config = dict(
    norm_eps=1e-05,
    attn_scale=0.124,
    tie_embeddings=False,
    parallel_block=False,
    init_std_qkv=0.0426,
    optimizer='muon_variant',
    lr=0.0135,
    beta1=0.95,
    final_lr_fraction=0.1,
    doc_mask=True,
    dataset='wikipedia_en',
)
Each number is 200 + 40 x the weight over its row's rms, rounded and kept within 0 to 999. Layers, rows and columns count from 0. The size before them is the row's rms in percent of the matrix's.

# v: layer 2 attention value, 128x192, rms 0.263, rows 4-20, columns 96-191
# o: layer 2 attention output (transposed), 128x192, rms 0.303, rows 4-19, columns 96-191
v4,106,211,230,137,173,178,125,217,225,204,225,257,192,222,104,209,232,111,164,202,172,192,160,176,204,195,145,278,213,192,177,197,206,236,173,213,186,199,181,208,138,231,234,221,230,213,275,263,187,171,218,242,173,145,206,219,155,171,216,121,283,174,230,225,202,201,193,209,206,183,175,200,148,263,202,190,244,143,210,253,222,157,211,206,202,191,203,270,121,141,181,218,180,230,183,235,257
o4,103,223,217,189,191,210,224,330,172,191,151,217,158,123,228,271,126,179,142,196,158,130,191,149,240,220,214,143,160,223,141,227,220,274,265,213,183,159,164,156,217,258,231,199,167,261,201,194,219,242,254,210,223,208,177,217,216,174,169,271,175,236,223,204,209,194,160,131,224,190,195,179,211,103,172,208,149,165,171,180,139,172,210,248,196,173,200,194,199,182,251,199,232,178,258,266,237
v5,092,192,210,145,242,250,245,169,188,191,243,159,283,199,200,228,170,198,201,205,236,190,186,234,208,197,118,194,314,181,170,267,154,239,154,181,223,159,207,138,256,289,245,208,239,202,218,215,168,186,158,309,180,222,209,213,119,204,148,224,203,264,262,175,277,232,203,226,106,124,211,227,157,138,224,237,218,146,218,204,103,150,235,273,174,234,173,249,215,226,188,165,287,159,241,234,222
o5,097,289,232,204,252,154,192,193,157,215,79,158,216,238,167,257,232,221,219,251,189,187,211,185,194,249,158,224,154,224,173,270,166,161,305,234,235,130,178,226,160,223,115,164,223,204,132,225,174,220,247,175,184,164,134,135,178,283,197,266,181,193,169,191,189,243,106,222,203,193,203,135,145,143,225,183,198,228,160,240,175,216,142,239,160,165,179,160,202,230,179,209,260,204,218,212,224
v6,090,194,106,172,194,203,148,217,242,180,232,218,162,235,186,219,204,101,205,125,142,245,209,187,182,146,206,229,293,168,222,151,208,190,219,110,188,279,237,293,197,251,210,226,257,214,187,286,96,172,159,205,225,181,218,169,170,115,225,229,122,179,214,216,134,221,156,217,207,196,187,185,190,204,212,181,290,180,221,176,219,161,196,227,219,259,290,217,143,215,181,150,236,198,135,242,220
o6,104,236,211,245,173,193,223,172,188,220,201,214,208,138,195,162,219,224,197,228,286,144,147,182,172,226,158,246,185,191,207,195,270,207,277,234,260,148,152,109,140,220,210,100,165,201,176,223,275,118,200,142,185,205,274,201,174,164,204,194,186,294,194,238,212,264,249,206,241,256,210,199,210,171,180,234,209,315,230,202,210,189,252,140,154,163,225,160,182,250,216,218,170,213,190,199,203
v7,091,224,166,313,186,118,251,138,188,133,140,195,114,241,155,244,180,216,238,286,149,208,275,227,240,217,239,177,230,192,151,204,285,232,212,171,127,137,187,164,199,223,144,220,214,151,275,152,178,225,257,185,185,292,230,212,250,216,207,265,183,222,243,146,219,148,209,244,171,171,154,293,143,239,225,221,242,197,144,158,184,214,192,252,186,189,212,262,192,230,215,259,226,174,199,184,173
o7,109,155,235,210,246,127,200,188,211,267,196,185,268,204,192,182,198,161,120,157,230,147,139,133,214,157,149,273,208,168,195,207,203,207,153,186,169,213,218,234,176,155,156,186,170,220,222,158,167,250,196,266,215,162,187,288,157,225,245,145,260,205,196,215,280,261,203,195,163,163,242,209,232,113,205,116,177,175,235,260,224,170,258,202,243,215,219,223,175,278,180,163,173,199,199,164,203
v8,092,266,170,203,250,211,174,146,208,242,247,231,228,180,78,184,214,215,190,194,136,112,162,235,215,175,226,210,149,209,194,138,261,186,231,105,177,207,157,153,190,237,212,154,163,144,244,226,163,229,162,225,178,193,207,222,242,198,195,190,142,242,204,198,213,164,198,128,219,258,205,169,155,160,138,223,166,171,190,197,223,168,159,181,244,191,189,266,112,122,173,152,232,164,158,193,243
o8,099,211,189,112,209,193,230,233,185,239,212,173,165,172,216,161,156,216,201,209,206,164,247,150,181,220,197,172,217,290,304,194,195,232,246,285,195,204,173,243,252,204,232,185,175,277,183,198,213,208,211,190,323,276,102,268,128,231,317,243,186,262,257,156,190,237,176,253,173,196,198,270,169,277,201,150,201,207,174,187,188,217,240,291,215,204,250,121,222,201,196,183,166,260,200,122,240
v9,087,180,266,207,220,170,155,256,247,164,228,184,182,188,215,169,224,198,234,243,133,166,187,174,252,199,238,216,131,208,228,189,130,258,227,217,210,301,136,246,160,151,208,173,237,205,230,231,237,212,190,167,156,121,252,244,200,210,209,219,194,178,171,232,149,202,263,184,223,225,232,166,158,310,183,143,210,186,139,261,136,275,167,152,199,254,171,257,163,117,154,174,189,239,196,139,222
o9,095,279,169,147,189,260,180,221,135,146,130,173,140,192,259,215,132,181,181,144,256,274,154,171,183,218,142,229,254,185,214,275,206,218,110,201,162,221,186,129,179,164,230,205,138,231,201,205,148,186,122,212,229,199,170,193,130,156,224,181,166,153,248,166,223,167,120,235,132,241,265,296,157,193,201,208,249,227,226,225,214,186,193,181,157,186,271,187,238,222,184,178,224,195,188,274,281
v10,085,281,185,141,138,102,220,198,255,242,269,184,186,177,194,212,228,109,254,161,275,180,252,197,150,180,225,218,240,172,178,247,129,193,153,208,160,177,190,198,233,221,197,184,233,180,166,216,204,289,218,223,225,188,122,111,233,176,218,212,238,220,268,208,149,226,184,213,247,242,219,134,171,164,191,188,154,187,157,159,196,159,154,191,110,154,226,210,196,214,189,202,275,192,211,193,188
o10,093,177,284,235,258,264,173,263,171,210,207,225,169,257,237,240,202,208,143,190,193,238,198,187,89,212,197,189,206,132,287,217,163,207,222,172,269,186,127,216,155,136,187,151,119,169,177,167,252,237,286,149,227,169,276,222,227,211,168,249,236,181,199,185,185,107,173,194,144,190,212,230,112,270,183,170,198,209,220,276,327,203,207,133,224,212,171,191,243,267,205,180,156,233,183,266,198
v11,090,191,128,217,269,183,197,222,201,157,209,157,232,193,142,272,214,109,245,199,231,270,239,177,204,171,191,136,235,139,248,254,226,186,169,193,223,205,237,145,220,199,184,182,192,241,192,178,201,264,221,118,199,255,212,182,174,202,125,235,218,227,199,199,189,194,187,151,174,198,178,207,265,142,84,210,249,234,243,171,197,197,153,146,256,176,272,153,215,179,229,208,199,176,203,283,231
o11,101,178,178,231,197,178,181,201,228,169,221,228,158,164,127,195,202,263,192,270,215,166,162,269,215,168,177,208,248,180,225,153,204,219,200,211,240,217,223,214,214,244,179,228,191,244,158,186,189,183,145,135,166,182,164,217,242,201,167,221,123,235,212,219,131,165,118,211,169,149,242,230,230,221,191,187,128,229,137,217,184,130,249,186,213,197,144,193,208,205,251,278,249,147,205,177,178
v12,099,182,203,118,192,235,145,215,236,213,263,140,151,226,138,244,206,200,192,237,149,166,146,208,188,208,195,162,169,269,183,91,221,285,275,262,243,206,159,249,214,262,195,152,187,202,237,269,158,125,175,199,236,225,190,184,150,257,203,178,176,149,184,176,196,223,265,134,240,181,256,176,196,234,205,251,179,180,158,233,181,184,213,220,176,177,218,230,208,122,133,173,116,146,203,129,339
o12,118,200,150,233,157,176,247,221,215,179,216,145,228,203,298,159,211,175,169,183,175,223,220,197,258,177,102,181,264,177,199,165,211,173,175,226,236,215,148,189,137,203,288,201,201,187,205,143,228,175,144,226,199,236,208,147,273,255,166,227,162,200,121,193,173,185,108,214,178,205,186,196,192,251,176,223,208,243,119,143,260,190,195,213,198,217,193,297,212,89,157,114,237,258,191,167,208
v13,093,214,173,199,198,179,107,243,227,267,128,234,221,153,176,214,160,201,179,173,142,180,157,244,263,183,206,296,227,170,166,175,153,186,172,138,219,125,190,193,198,232,193,137,294,149,190,172,153,183,160,201,221,208,206,172,208,193,218,224,177,202,257,250,229,212,167,223,236,192,161,140,252,172,176,166,232,190,239,185,193,256,200,178,204,162,165,241,173,225,166,253,206,82,249,104,217
o13,105,214,173,214,277,143,229,234,141,210,327,227,234,234,233,232,205,157,139,243,201,157,256,172,191,232,193,183,227,232,193,217,240,157,166,187,212,221,217,284,146,215,254,164,109,237,212,227,219,228,245,189,196,249,208,208,271,148,172,157,228,253,188,66,221,182,182,192,185,204,184,222,224,212,268,214,187,174,180,175,96,240,164,207,137,247,152,196,207,225,184,205,208,203,266,266,179
v14,088,191,190,263,213,165,260,231,226,167,189,242,199,210,211,211,161,234,238,215,129,186,164,165,198,116,127,180,167,246,192,196,153,200,175,211,212,204,223,143,259,162,230,218,202,244,149,143,249,140,117,227,161,195,185,160,176,213,155,168,144,193,131,248,164,235,168,203,168,188,275,162,263,160,219,156,261,255,171,241,203,262,119,169,205,173,235,197,211,303,275,224,204,268,306,191,113
o14,091,150,106,234,179,214,222,141,163,250,211,185,214,155,208,157,181,110,213,240,214,247,220,261,197,160,221,197,169,228,137,205,159,214,225,289,211,257,202,264,188,188,195,164,161,164,164,227,144,236,186,239,200,143,201,182,268,123,171,262,184,226,173,143,220,190,257,189,183,211,161,285,149,200,199,193,192,204,205,254,169,220,240,229,238,214,184,204,138,219,192,230,184,206,245,137,242
v15,100,230,219,229,209,325,219,282,232,170,233,219,160,209,190,140,225,197,186,180,234,232,154,187,159,193,188,216,195,182,225,243,122,194,246,238,229,215,117,193,224,182,264,148,168,161,146,183,188,147,207,183,210,235,255,255,201,128,226,144,184,193,223,209,202,263,200,109,197,151,161,184,151,175,206,218,227,158,289,209,295,221,236,229,180,185,190,192,180,162,206,195,183,174,173,130,213
o15,108,192,152,182,221,209,149,205,247,205,238,208,171,131,220,230,169,246,262,205,154,182,144,184,161,167,211,236,125,194,225,136,253,170,203,220,274,205,229,145,151,144,232,213,196,195,234,166,192,199,93,226,205,222,164,180,195,305,240,158,220,177,228,202,204,155,225,167,206,155,227,144,160,265,239,183,255,203,198,220,206,244,151,276,186,142,179,250,163,219,195,182,200,215,185,251,259
v16,085,146,255,257,177,130,158,262,222,234,198,209,251,179,228,206,218,213,215,202,250,287,227,98,251,115,138,198,159,175,172,262,170,175,179,173,214,176,164,228,220,157,215,216,201,173,192,192,163,231,160,168,148,243,190,211,172,241,198,208,217,142,248,177,175,196,159,186,166,221,183,274,213,217,224,230,193,246,247,163,197,267,227,166,133,209,119,189,249,245,189,254,212,232,148,221,201
o16,092,217,133,108,194,219,164,180,197,147,150,165,190,132,225,187,182,202,225,221,167,132,244,201,112,191,187,253,207,213,251,266,206,218,246,189,197,77,213,196,200,68,187,224,156,198,235,160,212,217,117,190,215,153,268,163,206,151,249,159,210,166,235,201,253,150,229,213,184,172,211,209,245,162,251,179,163,160,245,207,134,196,186,121,184,228,169,171,176,140,190,183,226,176,214,177,166
v17,090,278,195,228,208,204,193,238,256,188,220,185,211,187,222,193,157,214,167,229,220,176,200,212,185,210,214,296,132,249,71,159,164,279,210,214,220,170,159,228,234,203,185,252,206,197,239,190,176,130,155,290,182,212,151,205,257,227,174,134,148,277,177,230,226,252,186,168,181,168,155,170,217,207,217,214,182,156,147,146,299,173,209,190,258,232,154,237,162,100,123,197,102,203,183,183,245
o17,103,199,203,168,169,214,211,175,146,217,234,143,203,281,162,168,308,179,207,144,215,104,182,234,224,150,203,222,218,210,192,195,254,212,212,217,283,175,154,161,290,190,232,174,165,181,239,181,157,262,296,176,212,245,170,217,216,193,212,197,203,117,216,202,177,196,233,210,283,148,256,176,127,226,183,185,213,139,168,203,181,169,148,198,256,169,232,175,278,254,248,243,236,170,179,240,273
v18,085,225,138,290,227,185,241,217,218,150,213,144,141,170,242,200,181,247,183,207,241,229,194,144,206,231,176,185,221,255,107,219,234,242,233,249,270,224,173,263,209,122,185,172,148,165,209,171,175,261,251,205,203,223,261,198,175,217,249,191,173,171,206,191,172,156,174,221,209,207,126,208,242,202,212,294,279,200,166,163,155,191,220,123,225,226,181,228,192,144,234,200,116,200,174,201,127
o18,093,178,197,205,162,211,201,110,141,194,214,250,231,224,181,193,121,157,235,234,273,182,254,246,246,201,210,211,232,155,223,231,164,159,249,258,192,171,242,168,247,245,251,242,227,185,284,203,192,216,141,205,191,258,194,219,227,189,230,213,194,159,280,195,202,226,140,226,215,218,217,160,198,150,158,206,207,202,244,195,191,190,148,218,188,256,174,174,196,208,207,224,249,266,257,151,266
v19,102,215,269,190,182,271,175,192,236,216,197,125,178,186,134,279,234,195,181,152,270,130,209,262,131,196,150,166,187,176,202,185,152,215,222,220,237,224,121,161,209,173,191,194,130,125,234,277,224,144,199,266,185,223,221,217,176,185,232,173,209,156,189,244,226,193,199,216,152,176,242,200,186,197,121,204,205,156,188,214,239,202,214,262,196,204,134,186,220,197,165,147,156,151,241,242,282
o19,099,219,128,245,181,185,188,183,124,168,223,172,193,201,161,232,202,216,255,228,213,226,119,167,205,209,176,246,135,108,169,157,192,260,176,222,204,176,148,188,125,223,125,299,146,183,286,153,154,232,202,185,218,243,165,200,198,109,187,225,134,233,200,184,213,217,205,201,203,201,189,206,164,112,262,187,199,173,173,219,254,166,166,194,274,157,272,196,141,154,151,185,216,129,190,236,162
v20,088,140,181,214,200,261,194,167,78,190,133,202,210,173,240,178,274,236,175,289,242,147,183,261,204,192,254,187,163,233,187,214,200,245,232,219,146,303,172,148,266,142,187,162,171,178,235,173,160,144,193,164,123,219,162,190,217,236,182,230,261,210,261,159,155,165,200,212,164,215,144,243,213,259,209,185,150,237,187,207,228,244,251,257,230,230,184,226,283,202,175,197,208,200,196,187,148